From a checkpoint of a small transformer trained on Wikipedia.
Size: 14 layers, MLP 704 SwiGLU, vocabulary 8192, 14.5M parameters.
Each number is 200 + 20 x the weight over its row's rms, rounded and kept within 0 to 999. Layers, rows and columns count from 0. The size before them is the row's rms in percent of the matrix's.

# down: layer 6 MLP down (transposed), 704x256, rms 0.0587, rows 275-292, columns 128-255
# gate: layer 6 MLP gate, 704x256, rms 0.0588, rows 276-293, columns 128-255
# up: layer 6 MLP up, 704x256, rms 0.0583, rows 276-293, columns 128-255
down275,103,223,195,231,174,197,189,216,208,175,198,186,191,194,168,224,171,203,186,221,177,190,218,206,193,176,202,215,239,209,209,189,157,183,208,183,216,185,206,190,234,204,203,208,169,202,194,220,217,221,214,203,221,209,197,182,205,186,186,209,240,178,214,184,195,191,191,198,182,173,197,238,186,145,215,194,240,214,214,193,204,204,218,189,201,179,205,171,204,183,200,229,182,216,183,228,244,170,198,201,185,209,202,178,183,240,203,163,194,179,225,183,175,225,181,216,206,221,170,201,197,198,191,187,200,171,189,177,229
gate276,094,155,232,187,197,206,232,227,172,203,216,203,183,180,220,191,201,194,208,235,194,190,188,212,232,208,240,223,190,232,196,203,183,223,186,230,196,197,184,211,232,207,161,211,218,175,228,242,219,192,209,164,222,202,192,214,201,217,215,179,174,207,234,182,189,182,222,217,244,178,192,215,220,226,173,234,178,247,193,198,208,197,180,202,176,202,202,198,196,200,229,196,227,197,209,220,168,226,191,202,225,210,200,199,190,176,223,195,212,219,198,207,196,181,245,187,212,191,209,203,169,238,196,191,226,216,233,215,176
up276,097,174,182,226,187,198,191,239,178,160,224,186,208,210,191,225,215,210,201,213,228,201,200,186,233,202,250,229,205,203,183,232,193,207,195,184,208,208,155,207,169,200,196,199,205,194,193,219,206,195,186,171,210,206,217,176,230,173,201,199,180,192,197,217,188,212,227,195,194,168,202,194,161,216,187,199,197,251,189,184,219,211,173,229,218,246,206,184,211,188,221,199,200,206,251,208,182,218,157,206,173,203,193,196,188,196,240,206,207,220,203,196,202,172,194,192,207,222,203,211,192,187,183,202,203,204,215,230,184
down276,097,240,198,200,199,206,203,176,210,224,179,175,191,186,188,222,185,208,208,195,183,192,178,217,177,203,196,172,224,189,215,196,203,177,165,185,226,205,230,190,213,218,210,220,193,213,213,160,220,196,199,237,175,206,199,183,194,198,196,198,225,188,174,198,196,202,153,196,203,178,189,207,190,213,203,221,244,163,198,197,176,187,215,218,213,183,183,230,225,198,163,193,212,183,157,222,188,163,225,201,198,182,183,228,221,230,161,177,200,216,211,203,202,254,171,213,198,169,187,194,184,174,206,187,201,187,169,171,227
gate277,105,193,209,202,212,187,187,194,161,210,216,171,212,215,211,224,246,170,187,191,174,216,212,197,198,202,212,219,228,200,220,201,179,198,225,190,235,205,184,169,195,215,233,211,182,205,229,216,221,226,209,215,182,202,211,191,192,223,195,176,211,197,227,250,212,254,191,216,191,183,233,231,201,186,188,179,190,200,215,159,187,182,242,196,198,211,176,176,204,232,194,194,216,161,190,204,198,179,175,209,201,209,181,203,230,159,185,211,225,197,193,201,210,225,212,200,237,209,220,186,170,156,214,202,215,169,199,219,207
up277,100,205,185,198,237,243,191,172,189,203,172,219,236,208,211,209,197,210,176,190,157,189,224,152,193,209,207,200,185,205,207,200,198,200,195,210,216,186,198,224,212,200,193,209,203,164,201,220,208,194,209,217,204,224,230,228,184,180,192,191,178,173,184,215,196,198,215,182,191,195,268,149,215,201,193,211,169,255,192,215,197,164,179,187,198,195,164,186,211,228,224,212,200,164,223,182,212,172,227,180,208,204,224,224,217,221,193,193,177,194,186,201,208,228,199,192,215,182,196,190,194,225,210,188,216,179,203,175,255
down277,101,213,165,196,178,189,211,203,218,206,221,223,185,162,222,183,190,201,201,211,216,203,225,215,176,184,164,213,215,211,190,189,200,218,201,167,194,207,184,173,168,164,188,214,183,194,184,212,218,206,192,182,196,227,147,190,237,193,241,234,198,228,157,193,244,177,218,187,221,182,160,178,214,177,227,199,254,177,171,233,200,212,181,213,203,223,199,237,174,203,156,227,226,192,194,211,212,181,204,165,189,193,209,219,196,216,240,201,203,210,218,200,218,161,213,164,162,218,207,223,218,208,205,178,178,229,192,184,255
gate278,104,216,168,195,204,222,178,192,214,197,195,239,216,215,179,190,239,200,184,206,218,182,217,208,207,181,186,224,192,194,192,190,221,205,224,217,213,158,216,213,215,232,238,196,210,192,162,209,216,195,203,221,169,210,206,212,163,196,251,188,205,175,158,221,213,215,172,241,200,207,183,156,221,217,197,214,192,217,189,166,210,204,212,194,196,175,182,177,215,196,174,164,192,205,161,209,185,183,204,216,191,214,220,196,207,176,203,172,197,180,199,175,204,185,189,224,178,172,231,233,226,239,218,221,225,187,231,177,206
up278,103,221,217,201,225,161,168,172,168,224,212,186,190,223,207,175,208,223,180,209,169,225,183,230,246,167,214,207,201,198,228,195,209,170,187,236,228,208,169,193,185,205,192,208,222,201,211,212,185,194,201,167,180,201,210,205,214,212,173,203,188,193,215,222,222,188,181,183,206,216,196,193,162,208,169,183,181,211,200,207,190,176,212,187,193,199,198,210,264,194,195,188,153,188,222,179,192,241,197,182,225,196,173,224,176,226,184,246,215,158,184,220,211,196,175,201,207,180,215,168,170,207,215,197,191,176,178,220,171
down278,100,193,182,230,221,177,200,223,189,186,205,244,226,188,194,181,212,209,167,211,236,179,229,210,249,204,176,208,209,199,206,215,222,194,207,168,197,169,224,202,226,210,166,242,219,188,183,188,188,218,185,235,186,196,210,205,189,197,195,182,191,193,131,225,210,215,165,230,206,191,204,166,191,240,186,230,205,217,192,203,202,206,216,222,174,196,227,185,195,198,197,224,216,203,155,169,179,171,169,215,185,184,210,184,188,158,189,179,226,163,198,197,190,215,180,241,195,167,220,209,205,210,212,217,169,201,198,184,212
gate279,105,204,200,214,224,200,182,190,228,202,215,189,197,207,194,213,239,178,228,221,188,179,217,233,213,186,203,195,224,197,227,189,228,227,173,204,204,174,220,211,192,202,239,202,217,164,219,213,211,202,209,233,152,213,256,189,180,200,193,180,257,223,193,213,222,212,162,182,176,199,230,238,183,198,198,215,201,230,203,199,183,203,192,223,196,216,206,203,214,207,190,195,235,211,200,172,186,202,164,186,186,172,218,178,215,216,201,215,187,190,205,165,210,225,172,197,212,181,187,189,201,180,176,216,186,228,196,182,198
up279,103,243,209,205,221,208,175,200,188,209,208,183,187,217,206,233,192,192,207,187,218,215,206,220,223,184,187,206,198,207,175,203,203,181,215,214,170,202,205,187,198,163,203,190,240,188,201,189,167,189,169,191,213,206,205,218,232,175,211,186,168,233,212,187,231,209,203,158,214,207,201,208,230,206,188,203,168,215,182,190,180,172,177,199,194,230,211,203,197,201,236,202,163,206,179,223,183,178,221,230,219,229,217,240,202,203,179,175,201,230,183,221,173,185,226,218,220,224,151,218,214,176,190,158,212,193,216,208,191
down279,103,209,171,197,203,203,195,203,190,202,215,209,221,179,215,186,195,190,231,248,202,207,192,192,178,205,209,198,182,231,205,208,216,216,203,199,222,203,177,205,204,188,173,165,171,206,219,197,262,167,212,220,193,180,193,180,192,211,225,214,202,202,187,237,202,203,218,175,223,185,173,198,165,170,202,201,199,211,184,162,211,262,222,202,192,191,198,174,206,191,165,188,225,250,181,185,191,205,196,180,201,169,202,199,197,183,199,171,177,154,183,207,242,213,196,205,180,188,195,230,177,218,207,238,199,220,195,190,164
gate280,096,205,185,182,218,212,191,172,204,218,233,215,206,193,196,179,180,190,189,205,205,237,219,235,206,219,217,220,201,211,212,196,218,217,200,226,204,235,171,201,172,216,228,194,206,227,232,205,197,196,194,228,197,198,182,182,192,197,167,204,174,209,151,214,182,216,201,208,212,203,189,208,201,173,193,204,227,177,194,215,220,183,196,188,194,220,208,169,216,196,244,210,222,176,194,229,177,203,219,221,242,228,210,223,226,167,214,192,220,221,187,234,205,192,242,189,211,223,175,232,186,223,192,200,176,226,172,237,195
up280,095,205,198,179,219,189,188,178,200,192,201,179,220,191,188,220,215,207,211,185,186,212,164,201,207,216,214,194,199,198,226,206,173,192,191,192,201,198,168,213,199,209,253,151,201,221,219,184,202,184,198,184,209,200,194,192,247,175,181,215,191,213,201,175,212,177,187,200,167,171,169,233,207,140,192,210,182,199,188,203,194,199,222,197,179,218,215,206,205,175,223,234,235,213,200,234,180,181,198,228,233,248,230,219,225,228,223,207,197,223,231,215,209,178,199,188,193,189,191,230,190,230,190,236,184,225,210,184,225
down280,096,201,224,216,164,210,227,220,208,236,191,204,183,192,214,211,199,166,203,193,213,211,202,203,211,216,189,183,208,212,158,195,220,198,174,179,194,192,210,172,199,182,180,226,169,182,178,184,195,219,186,208,186,211,234,201,157,213,223,207,239,176,210,213,178,202,196,182,219,193,205,207,201,228,181,192,230,199,203,157,193,221,208,223,191,202,204,218,198,222,161,159,201,217,200,185,248,191,193,186,197,168,170,194,215,220,193,174,196,180,182,151,190,200,157,194,199,178,195,160,191,205,204,184,207,152,198,200,209
gate281,093,234,188,205,201,216,187,206,176,201,227,217,181,196,176,182,184,185,180,210,200,219,183,181,237,203,205,179,164,163,201,182,163,232,178,190,206,208,192,211,220,178,192,202,204,237,192,197,182,207,200,188,191,220,183,208,195,201,195,241,151,165,198,222,269,191,205,164,192,218,211,170,185,197,192,195,190,201,245,194,211,176,209,178,135,175,212,202,185,223,181,215,207,184,218,196,230,213,215,210,209,217,211,228,203,194,169,191,205,219,197,178,197,169,174,210,239,153,223,156,231,204,198,156,201,203,212,187,215
up281,093,199,199,202,219,212,215,160,173,215,178,200,166,211,206,203,204,209,181,203,209,226,194,179,211,192,195,192,211,199,218,209,185,220,233,220,198,158,231,206,198,197,227,216,222,178,211,160,189,187,159,216,196,203,205,222,176,198,212,198,192,192,216,217,167,188,199,169,189,189,216,205,225,176,206,219,209,187,212,214,190,203,183,200,174,161,226,229,194,191,216,222,205,236,198,214,194,194,203,205,195,197,204,173,199,205,220,216,214,196,226,242,215,210,214,220,156,179,223,196,221,187,183,191,194,177,195,167,183
down281,096,212,206,188,169,179,195,235,219,180,213,230,221,220,218,198,194,214,212,192,201,180,228,208,192,192,208,164,219,208,175,184,201,200,204,162,178,183,208,209,217,211,188,214,217,184,178,186,201,228,251,179,205,186,202,189,216,210,202,216,229,221,196,164,204,199,197,188,203,201,189,198,189,210,214,188,227,214,201,196,178,233,185,198,255,228,163,216,228,211,174,178,222,193,215,178,166,202,204,188,192,239,166,208,196,228,189,175,176,226,172,198,186,230,230,195,175,197,157,175,175,185,211,221,219,247,188,216,224
gate282,101,188,180,220,226,211,236,196,226,173,193,215,208,199,228,243,199,198,212,214,183,187,229,187,170,219,200,188,216,201,213,203,191,180,177,168,177,228,198,164,192,180,224,211,193,174,171,205,169,235,201,199,182,218,199,228,149,198,213,174,244,225,172,206,243,202,202,200,199,211,167,188,205,204,228,178,204,185,214,183,245,214,211,237,209,192,236,172,207,224,178,223,238,212,213,228,192,162,207,218,177,203,196,217,177,182,211,202,195,214,184,192,190,226,221,183,216,195,170,190,200,198,208,214,179,208,200,199,196
up282,101,189,233,189,209,165,202,242,167,220,193,177,184,212,216,219,203,159,216,218,224,182,170,199,202,204,195,209,208,169,214,158,176,201,237,209,175,182,184,206,194,210,202,214,195,211,221,171,225,168,211,219,182,198,171,214,199,212,165,204,207,192,179,200,182,218,190,208,181,165,191,248,217,192,177,213,206,219,236,250,194,239,205,232,184,234,225,193,193,179,200,208,220,201,213,210,208,229,194,171,184,211,202,198,215,194,157,210,155,225,188,198,164,220,208,201,208,207,217,197,200,213,183,168,223,188,223,193,215
down282,102,194,167,199,171,152,233,173,190,209,211,181,176,191,192,169,245,217,189,197,196,176,201,169,197,230,221,211,205,223,225,185,199,221,201,195,203,192,202,175,195,186,201,221,204,171,207,202,171,205,217,193,211,202,182,178,205,203,201,204,214,173,218,242,204,187,206,209,236,225,211,180,203,220,188,206,200,218,173,156,202,224,186,208,202,224,191,194,185,185,188,174,213,207,235,177,201,200,189,211,180,200,222,172,188,210,172,178,239,180,228,197,201,176,202,186,206,181,190,183,223,204,178,189,179,201,207,211,209
gate283,103,198,203,237,217,186,193,188,211,239,176,183,172,176,215,219,199,197,196,170,194,234,197,220,232,204,176,193,213,176,181,231,219,195,202,187,219,188,199,177,205,202,224,195,205,198,243,215,203,196,189,194,181,195,195,163,164,212,221,211,176,216,194,204,176,173,194,147,229,237,202,238,200,187,214,209,234,165,195,206,229,207,198,237,197,192,237,230,188,206,195,209,196,208,191,199,201,255,180,196,225,205,145,200,176,204,185,223,209,195,194,191,216,199,208,205,161,215,214,231,183,220,249,187,184,155,196,211,203
up283,100,207,207,171,226,205,187,227,217,194,166,214,200,203,195,212,209,210,196,201,189,172,216,217,151,176,174,203,234,228,215,188,177,185,228,221,222,260,190,193,214,187,202,177,209,207,189,195,188,213,216,205,189,227,198,201,197,212,212,195,192,189,209,192,193,223,207,209,214,191,231,185,209,187,164,231,184,167,198,216,186,183,240,187,166,209,187,149,185,205,175,184,212,209,172,197,204,237,194,196,215,232,194,201,184,240,184,220,178,171,200,246,172,188,184,234,211,194,231,208,214,204,226,196,194,179,183,180,227
down283,102,212,220,202,216,139,204,206,206,238,180,221,191,180,204,216,221,194,189,150,174,214,190,213,207,230,194,192,177,169,194,233,202,187,224,176,224,201,192,170,211,224,199,229,195,223,213,188,188,204,182,192,156,183,186,207,191,195,214,196,187,220,137,187,169,168,199,207,222,214,193,228,198,199,206,201,213,203,213,227,188,189,211,195,207,211,269,209,172,205,205,199,201,218,192,168,191,222,219,186,206,182,150,173,171,195,163,212,218,164,184,201,229,200,244,184,170,210,182,199,178,184,233,200,190,182,156,212,215
gate284,097,217,180,193,165,213,176,182,189,234,201,220,197,189,201,174,171,197,197,193,206,202,142,220,215,199,216,177,215,208,173,184,229,143,186,211,234,185,193,188,191,216,206,230,170,216,191,165,204,209,210,203,214,206,200,178,209,207,174,203,199,157,197,228,220,192,204,169,200,197,233,217,214,201,169,175,195,218,201,198,192,196,236,198,206,220,196,207,232,202,156,209,218,213,194,193,236,212,221,216,202,211,219,194,196,196,194,220,204,167,196,213,201,241,187,222,226,183,202,213,241,215,204,210,189,178,221,177,206
up284,099,185,225,200,191,220,211,189,195,196,189,205,219,214,210,202,261,179,202,190,204,211,180,199,220,186,220,194,192,156,185,159,170,202,211,220,178,166,189,213,187,209,216,182,190,192,233,207,216,223,178,189,197,204,174,228,243,146,202,210,164,183,247,171,189,214,178,213,200,158,185,196,187,182,181,237,204,194,184,198,184,174,186,210,170,221,218,181,173,210,210,226,206,231,177,180,215,186,215,224,190,195,215,194,211,198,178,203,227,209,174,213,178,202,158,173,207,197,183,202,229,213,172,206,219,215,211,216,208
down284,101,164,197,198,192,201,222,225,210,189,189,182,189,217,197,217,184,212,235,188,224,205,227,213,201,193,185,208,183,193,179,167,208,225,209,201,207,171,215,189,199,183,186,161,191,199,221,202,189,156,181,185,175,209,202,210,218,217,210,207,228,239,194,228,184,269,213,206,187,189,207,210,177,222,196,188,196,233,185,186,210,221,172,213,169,213,248,201,211,194,209,182,181,226,204,219,182,198,206,192,204,208,192,176,201,221,210,226,196,225,219,226,187,172,187,148,198,204,196,206,169,174,214,181,240,175,227,222,204
gate285,103,187,187,190,207,189,213,189,215,224,259,180,175,225,211,179,175,202,163,236,198,206,214,187,198,188,217,190,216,197,223,172,215,224,208,216,209,215,247,164,203,219,200,185,202,187,190,221,210,207,169,229,197,203,212,198,193,216,190,236,182,193,188,179,187,187,206,199,192,219,228,196,142,215,192,223,212,186,196,184,202,187,213,208,177,162,168,207,197,225,196,206,199,215,274,197,190,199,226,165,146,227,193,222,215,164,184,188,199,199,192,192,192,220,185,209,180,202,197,182,205,230,192,185,201,218,192,206,196
up285,103,239,183,190,182,197,180,181,189,202,191,196,190,211,191,221,193,211,163,206,200,221,183,197,206,185,208,193,211,164,208,185,208,219,232,197,187,276,178,208,205,217,235,249,189,204,202,190,180,180,228,217,182,239,226,154,243,186,184,209,177,201,185,230,184,224,231,194,221,185,167,212,208,186,187,199,155,221,213,188,175,191,201,188,153,170,212,219,190,213,188,207,196,231,213,214,194,188,212,196,200,221,154,192,204,222,206,219,201,221,172,175,183,188,217,188,179,183,217,207,162,221,239,193,194,172,215,173,215
down285,102,196,210,224,214,223,235,199,208,204,194,183,190,204,196,244,183,207,177,244,197,226,209,181,208,175,221,209,203,152,202,218,185,194,229,239,208,192,212,177,173,229,231,201,188,198,220,213,155,202,174,250,193,205,195,186,196,196,218,197,223,210,215,182,181,217,224,189,200,191,171,200,160,226,225,193,181,228,195,189,208,212,219,208,181,136,185,197,189,217,206,226,202,209,233,212,231,217,224,230,202,173,192,211,186,199,198,196,183,193,220,212,205,226,196,178,188,191,197,192,193,221,204,179,214,195,177,179,216
gate286,104,186,190,200,224,197,210,168,182,235,179,243,194,237,182,211,226,180,229,194,195,208,222,182,218,204,202,194,199,221,214,183,187,211,218,175,217,167,242,161,200,238,184,177,208,190,209,188,198,209,240,177,191,196,235,198,197,209,192,222,232,208,162,201,195,210,214,206,213,234,216,195,190,216,218,182,226,198,191,212,227,188,227,186,223,200,153,205,216,193,171,189,191,208,203,202,210,228,200,182,176,182,219,224,177,212,203,189,203,173,171,199,234,233,217,164,193,206,210,185,180,232,186,214,199,214,194,165,193
up286,099,190,217,221,168,170,233,172,219,215,170,230,174,208,185,169,200,189,175,220,226,185,203,168,192,172,192,164,208,202,191,156,211,185,195,190,233,196,199,206,208,184,246,205,186,192,205,163,195,183,184,204,182,214,216,207,213,211,143,199,237,208,239,198,229,210,204,193,197,207,224,164,192,188,235,198,207,194,211,191,239,217,189,207,212,218,145,184,184,195,177,207,185,200,208,193,191,210,216,177,212,177,205,247,221,203,208,201,191,202,232,235,213,222,194,179,213,173,227,205,194,198,175,200,193,199,194,170,197
down286,098,186,162,177,254,216,209,205,171,235,203,193,199,228,218,211,213,171,230,194,202,191,199,205,178,206,206,193,234,216,230,180,171,171,228,214,211,207,211,174,247,181,211,190,201,199,228,217,164,194,217,186,214,200,205,189,243,152,194,231,222,194,168,189,197,183,215,210,195,223,182,215,203,215,172,190,196,216,189,192,192,242,196,212,209,167,173,190,176,228,202,183,183,210,203,221,218,209,209,199,236,209,193,196,175,208,203,191,194,187,183,193,199,192,217,212,212,204,199,239,193,233,201,173,186,225,191,174,180
gate287,097,192,206,191,211,212,218,201,202,215,191,210,214,208,202,164,202,242,196,204,160,195,188,213,189,204,200,205,197,183,205,162,211,214,223,212,200,200,186,185,191,223,186,191,233,202,190,208,200,252,214,225,178,206,200,230,207,211,195,186,224,196,227,204,224,180,183,218,237,180,208,208,192,190,235,242,202,233,205,193,238,188,181,176,172,194,199,217,231,183,212,169,206,172,210,190,201,205,211,183,154,227,212,209,173,193,207,214,247,175,179,191,210,194,224,169,239,197,191,213,245,189,191,186,181,191,194,180,193
up287,095,200,201,195,157,200,185,199,213,204,175,210,216,206,212,201,202,211,198,161,210,217,210,237,190,203,198,207,194,183,200,220,196,197,187,213,196,216,192,229,216,221,193,193,204,161,199,239,205,184,232,216,205,182,132,202,215,194,187,205,172,182,194,181,191,193,184,223,209,186,198,186,191,242,188,215,219,202,200,233,227,183,192,187,208,190,200,214,187,217,218,170,169,221,203,225,193,212,199,188,204,205,226,174,209,170,242,216,199,210,176,185,202,174,176,259,180,214,214,193,237,202,201,189,202,215,227,181,213
down287,095,198,193,237,223,215,217,209,197,187,219,190,178,241,196,231,216,171,197,196,196,212,174,178,162,193,171,216,217,205,197,183,214,164,198,207,218,201,166,203,209,166,204,206,178,198,209,160,204,193,202,191,208,193,258,183,186,271,241,215,204,227,179,218,204,219,218,193,168,218,223,196,185,218,196,187,191,177,193,219,182,193,194,211,205,186,193,182,221,220,181,194,186,231,197,201,210,184,188,204,207,186,179,194,203,213,186,194,169,222,242,197,207,191,188,214,195,171,206,176,187,196,231,204,189,223,197,226,202
gate288,106,211,167,215,202,175,183,184,197,190,255,189,182,196,188,228,176,208,206,206,243,204,203,226,172,212,210,185,212,216,200,212,190,217,190,187,220,210,192,154,224,170,216,220,194,217,177,183,166,207,178,203,167,205,200,225,166,199,199,174,236,188,204,185,217,212,209,210,170,178,194,194,172,188,209,199,171,222,215,202,178,195,192,236,180,171,176,210,238,185,193,206,199,169,242,153,244,176,182,194,236,214,204,173,244,213,193,206,188,197,183,225,194,166,180,213,204,182,195,195,169,195,234,211,192,183,173,195,205
up288,104,228,184,237,171,196,198,208,197,207,202,202,195,204,204,223,157,221,225,210,210,201,229,190,211,216,179,203,210,192,213,179,217,196,189,199,191,172,238,162,224,186,218,160,198,216,189,231,193,217,178,197,228,237,207,211,193,210,249,209,204,189,210,200,225,212,237,170,227,212,191,203,188,200,178,217,176,202,199,170,197,186,195,190,236,206,159,196,197,221,211,184,199,206,176,203,223,192,185,184,216,218,192,162,193,184,177,170,189,202,203,174,196,187,212,221,210,167,193,174,224,201,189,198,204,205,221,174,194
down288,094,248,205,188,220,175,227,194,193,206,212,208,225,214,204,190,213,219,208,220,189,217,180,179,222,182,199,205,209,200,195,199,206,217,221,211,193,199,193,207,231,194,178,219,194,232,205,196,204,175,202,206,208,193,212,177,246,190,187,207,195,228,216,236,198,188,132,191,226,169,231,210,213,233,221,204,209,220,189,212,216,170,183,211,221,245,185,224,167,187,195,169,183,222,196,208,212,225,222,199,188,186,204,182,199,207,200,187,213,210,211,212,203,202,160,186,201,215,206,195,226,219,158,232,188,179,190,204,179
gate289,088,204,194,228,247,176,173,214,207,196,192,204,202,196,214,194,227,230,177,214,180,189,191,188,189,207,191,167,200,169,198,183,191,186,193,180,189,220,187,205,183,187,183,194,177,218,229,196,223,195,213,209,184,170,212,156,195,222,183,216,169,190,236,203,164,213,202,214,239,220,189,178,218,209,169,183,239,230,212,228,177,221,186,207,233,205,210,185,212,190,205,230,180,201,204,202,210,245,183,203,200,205,205,221,176,226,209,222,205,210,208,214,230,178,151,189,209,187,178,186,173,211,179,212,186,191,179,213,190
up289,091,222,207,204,179,218,193,175,185,234,213,209,206,171,193,171,186,136,182,204,196,216,229,199,184,186,185,238,223,189,216,246,179,192,210,179,225,203,171,170,181,225,180,163,186,211,222,172,173,174,173,225,227,192,201,192,228,229,182,182,205,200,202,141,206,198,208,198,194,187,198,202,203,172,194,204,203,190,211,219,209,239,182,199,203,188,218,209,223,214,180,210,217,223,220,215,191,197,222,224,221,194,195,179,216,216,211,227,234,203,209,194,218,187,176,190,207,182,190,220,206,195,187,187,200,258,211,197,202
down289,092,191,209,194,203,208,204,224,211,194,214,193,180,219,223,206,207,202,215,197,212,177,181,202,194,207,216,207,211,227,220,204,217,223,202,212,187,195,237,181,219,214,225,234,205,186,197,232,195,237,202,204,200,227,190,227,192,177,212,180,236,195,196,210,218,218,182,172,182,212,206,236,201,202,205,212,186,168,192,206,219,186,219,168,183,206,193,210,195,196,202,169,213,169,233,197,204,155,165,203,190,190,144,201,215,162,182,198,173,216,177,213,190,216,233,194,245,221,226,185,225,177,234,199,183,151,209,198,210
gate290,104,199,226,189,208,194,205,224,201,222,228,197,214,189,192,229,190,207,194,197,197,185,203,202,216,221,161,222,216,195,192,170,212,205,194,193,228,204,189,189,172,187,222,185,216,224,212,184,187,201,199,205,216,178,210,185,217,193,225,213,204,189,207,208,159,188,192,195,207,228,160,190,200,201,199,210,195,198,197,189,200,183,178,220,234,180,212,144,184,205,162,198,182,219,204,201,176,215,206,217,195,219,159,207,179,203,257,201,183,188,183,216,152,236,198,207,210,248,198,191,216,205,224,186,208,206,247,205,183
up290,101,205,201,195,200,181,196,210,189,173,234,216,198,215,201,195,214,180,190,195,209,198,179,212,172,251,192,235,208,221,199,238,180,185,164,169,173,186,197,165,208,201,188,197,214,201,229,179,224,233,210,235,217,207,206,229,202,192,195,237,157,172,170,232,170,237,214,209,197,227,174,222,197,208,185,210,228,243,167,214,194,180,229,215,211,173,208,158,202,172,197,206,216,191,220,192,185,189,197,205,173,226,227,188,199,233,219,189,230,192,189,202,210,197,214,201,188,180,194,195,215,216,195,211,217,200,207,225,177
down290,104,161,196,186,214,179,169,187,217,200,203,196,216,178,205,196,186,193,230,200,183,244,209,202,159,221,220,192,220,205,221,215,188,183,184,200,198,212,225,185,196,206,167,167,206,217,189,195,192,221,203,171,183,208,220,195,187,216,193,168,191,206,228,182,222,205,199,205,202,188,187,220,214,239,203,189,161,192,218,205,191,225,194,208,150,201,203,210,200,179,212,174,187,208,206,194,203,212,196,225,208,191,218,205,193,223,176,179,200,173,206,213,212,150,231,218,220,228,211,183,180,182,184,194,189,206,140,219,214
gate291,105,182,185,162,224,174,215,185,208,228,222,200,190,239,184,188,234,204,179,192,237,217,230,199,196,202,204,189,182,192,207,185,186,188,209,240,226,216,201,206,186,200,237,191,188,175,203,204,194,186,241,232,210,200,179,201,184,221,227,206,206,189,221,214,230,192,227,187,197,192,197,191,218,180,178,206,178,212,222,207,215,182,216,189,213,214,170,198,190,222,199,198,201,202,233,218,253,183,198,192,196,203,205,197,215,191,187,181,203,178,190,200,218,232,212,195,199,199,181,186,211,225,179,166,163,192,194,153,206
up291,105,236,208,217,205,203,218,158,204,199,191,213,173,199,211,208,189,178,221,180,209,228,205,178,237,175,210,186,223,215,200,191,192,213,198,222,190,222,217,202,206,196,177,215,254,216,225,211,240,197,157,212,184,170,175,230,165,226,142,170,205,239,214,184,219,159,225,221,188,173,201,216,199,200,211,184,180,162,184,216,182,218,218,215,229,189,209,213,166,209,181,203,191,174,199,180,175,191,213,190,191,196,194,231,187,197,239,209,209,240,201,219,179,210,203,192,191,208,192,208,216,196,216,196,194,185,218,210,220
down291,101,212,181,213,202,177,194,171,206,208,221,242,202,218,219,213,193,233,192,195,198,179,244,200,203,200,194,210,197,168,183,173,203,217,201,193,184,213,205,208,191,206,169,201,199,184,244,202,192,200,185,226,185,206,188,230,180,230,184,194,210,185,216,197,208,180,213,168,165,215,182,177,190,208,205,234,207,170,234,200,192,199,223,207,243,242,210,182,188,182,195,191,215,223,204,201,230,207,193,199,179,182,210,171,214,202,190,200,207,182,180,195,198,210,213,195,191,207,207,199,217,194,226,192,202,195,193,213,221
gate292,096,173,225,163,183,185,231,222,186,181,190,187,186,219,186,208,197,203,167,211,253,184,206,196,182,203,224,177,216,176,215,185,179,189,192,221,234,219,234,187,200,213,226,232,190,180,228,169,187,206,164,192,222,198,181,197,195,201,213,192,181,176,215,222,180,236,179,189,190,213,231,198,201,172,229,180,237,216,211,184,251,160,201,193,174,178,193,162,168,180,220,193,217,209,227,212,182,212,195,231,202,214,218,193,202,183,219,208,199,210,225,236,209,218,181,199,178,225,208,241,194,222,173,187,158,222,203,203,208
up292,095,185,220,194,185,214,175,229,189,188,230,200,194,242,182,187,199,209,190,210,210,211,186,212,143,172,208,150,181,188,182,177,195,205,221,195,208,217,194,211,176,174,219,216,168,215,253,188,217,185,200,212,174,196,171,260,192,184,209,204,181,185,204,198,232,226,213,169,191,207,189,192,210,213,208,209,192,201,212,172,178,245,251,202,167,162,194,176,205,143,211,204,193,178,206,214,214,175,202,220,220,211,212,222,189,237,205,196,216,214,202,173,179,214,192,192,161,214,214,223,198,189,165,194,188,212,230,227,220
down292,092,207,189,224,204,191,196,200,222,216,220,217,204,172,222,185,199,211,231,202,211,205,190,235,199,199,196,240,169,209,207,192,197,162,191,193,194,219,223,213,193,160,195,197,210,195,179,206,189,233,230,198,205,206,208,192,197,194,194,199,222,215,182,224,207,189,198,184,152,188,179,200,197,198,183,220,186,186,227,174,181,203,203,229,255,197,199,243,202,223,170,187,177,203,182,215,207,222,198,191,201,232,181,210,196,205,142,208,201,205,184,177,198,209,204,194,228,178,175,160,182,205,224,199,195,216,188,208,164
gate293,102,181,218,170,184,205,208,212,207,209,217,205,212,207,245,208,222,205,221,214,218,166,233,247,168,199,205,197,186,237,210,199,253,222,197,183,190,209,193,199,250,182,214,204,180,204,186,213,208,228,195,222,209,196,172,229,183,196,198,201,213,190,189,198,204,180,208,220,189,218,202,217,175,226,203,189,185,188,186,199,223,205,205,208,215,168,202,185,228,212,191,194,166,203,236,162,229,200,191,205,208,193,194,215,154,178,159,207,192,193,212,221,209,163,229,230,175,185,167,190,164,187,211,196,195,218,233,220,171
up293,110,199,184,201,169,208,192,214,194,175,219,196,192,174,204,216,182,229,206,204,164,201,219,175,197,181,207,226,222,198,173,226,218,173,221,207,214,205,207,207,223,248,203,179,189,227,183,207,167,175,187,220,190,195,197,197,179,195,172,194,206,204,170,161,199,211,184,185,171,219,207,237,191,223,223,194,221,166,161,182,172,208,239,216,195,186,194,217,231,198,184,210,211,198,211,197,218,175,176,199,224,197,226,180,219,205,184,195,183,191,200,170,188,213,180,236,197,175,204,224,221,191,231,247,198,219,219,174,204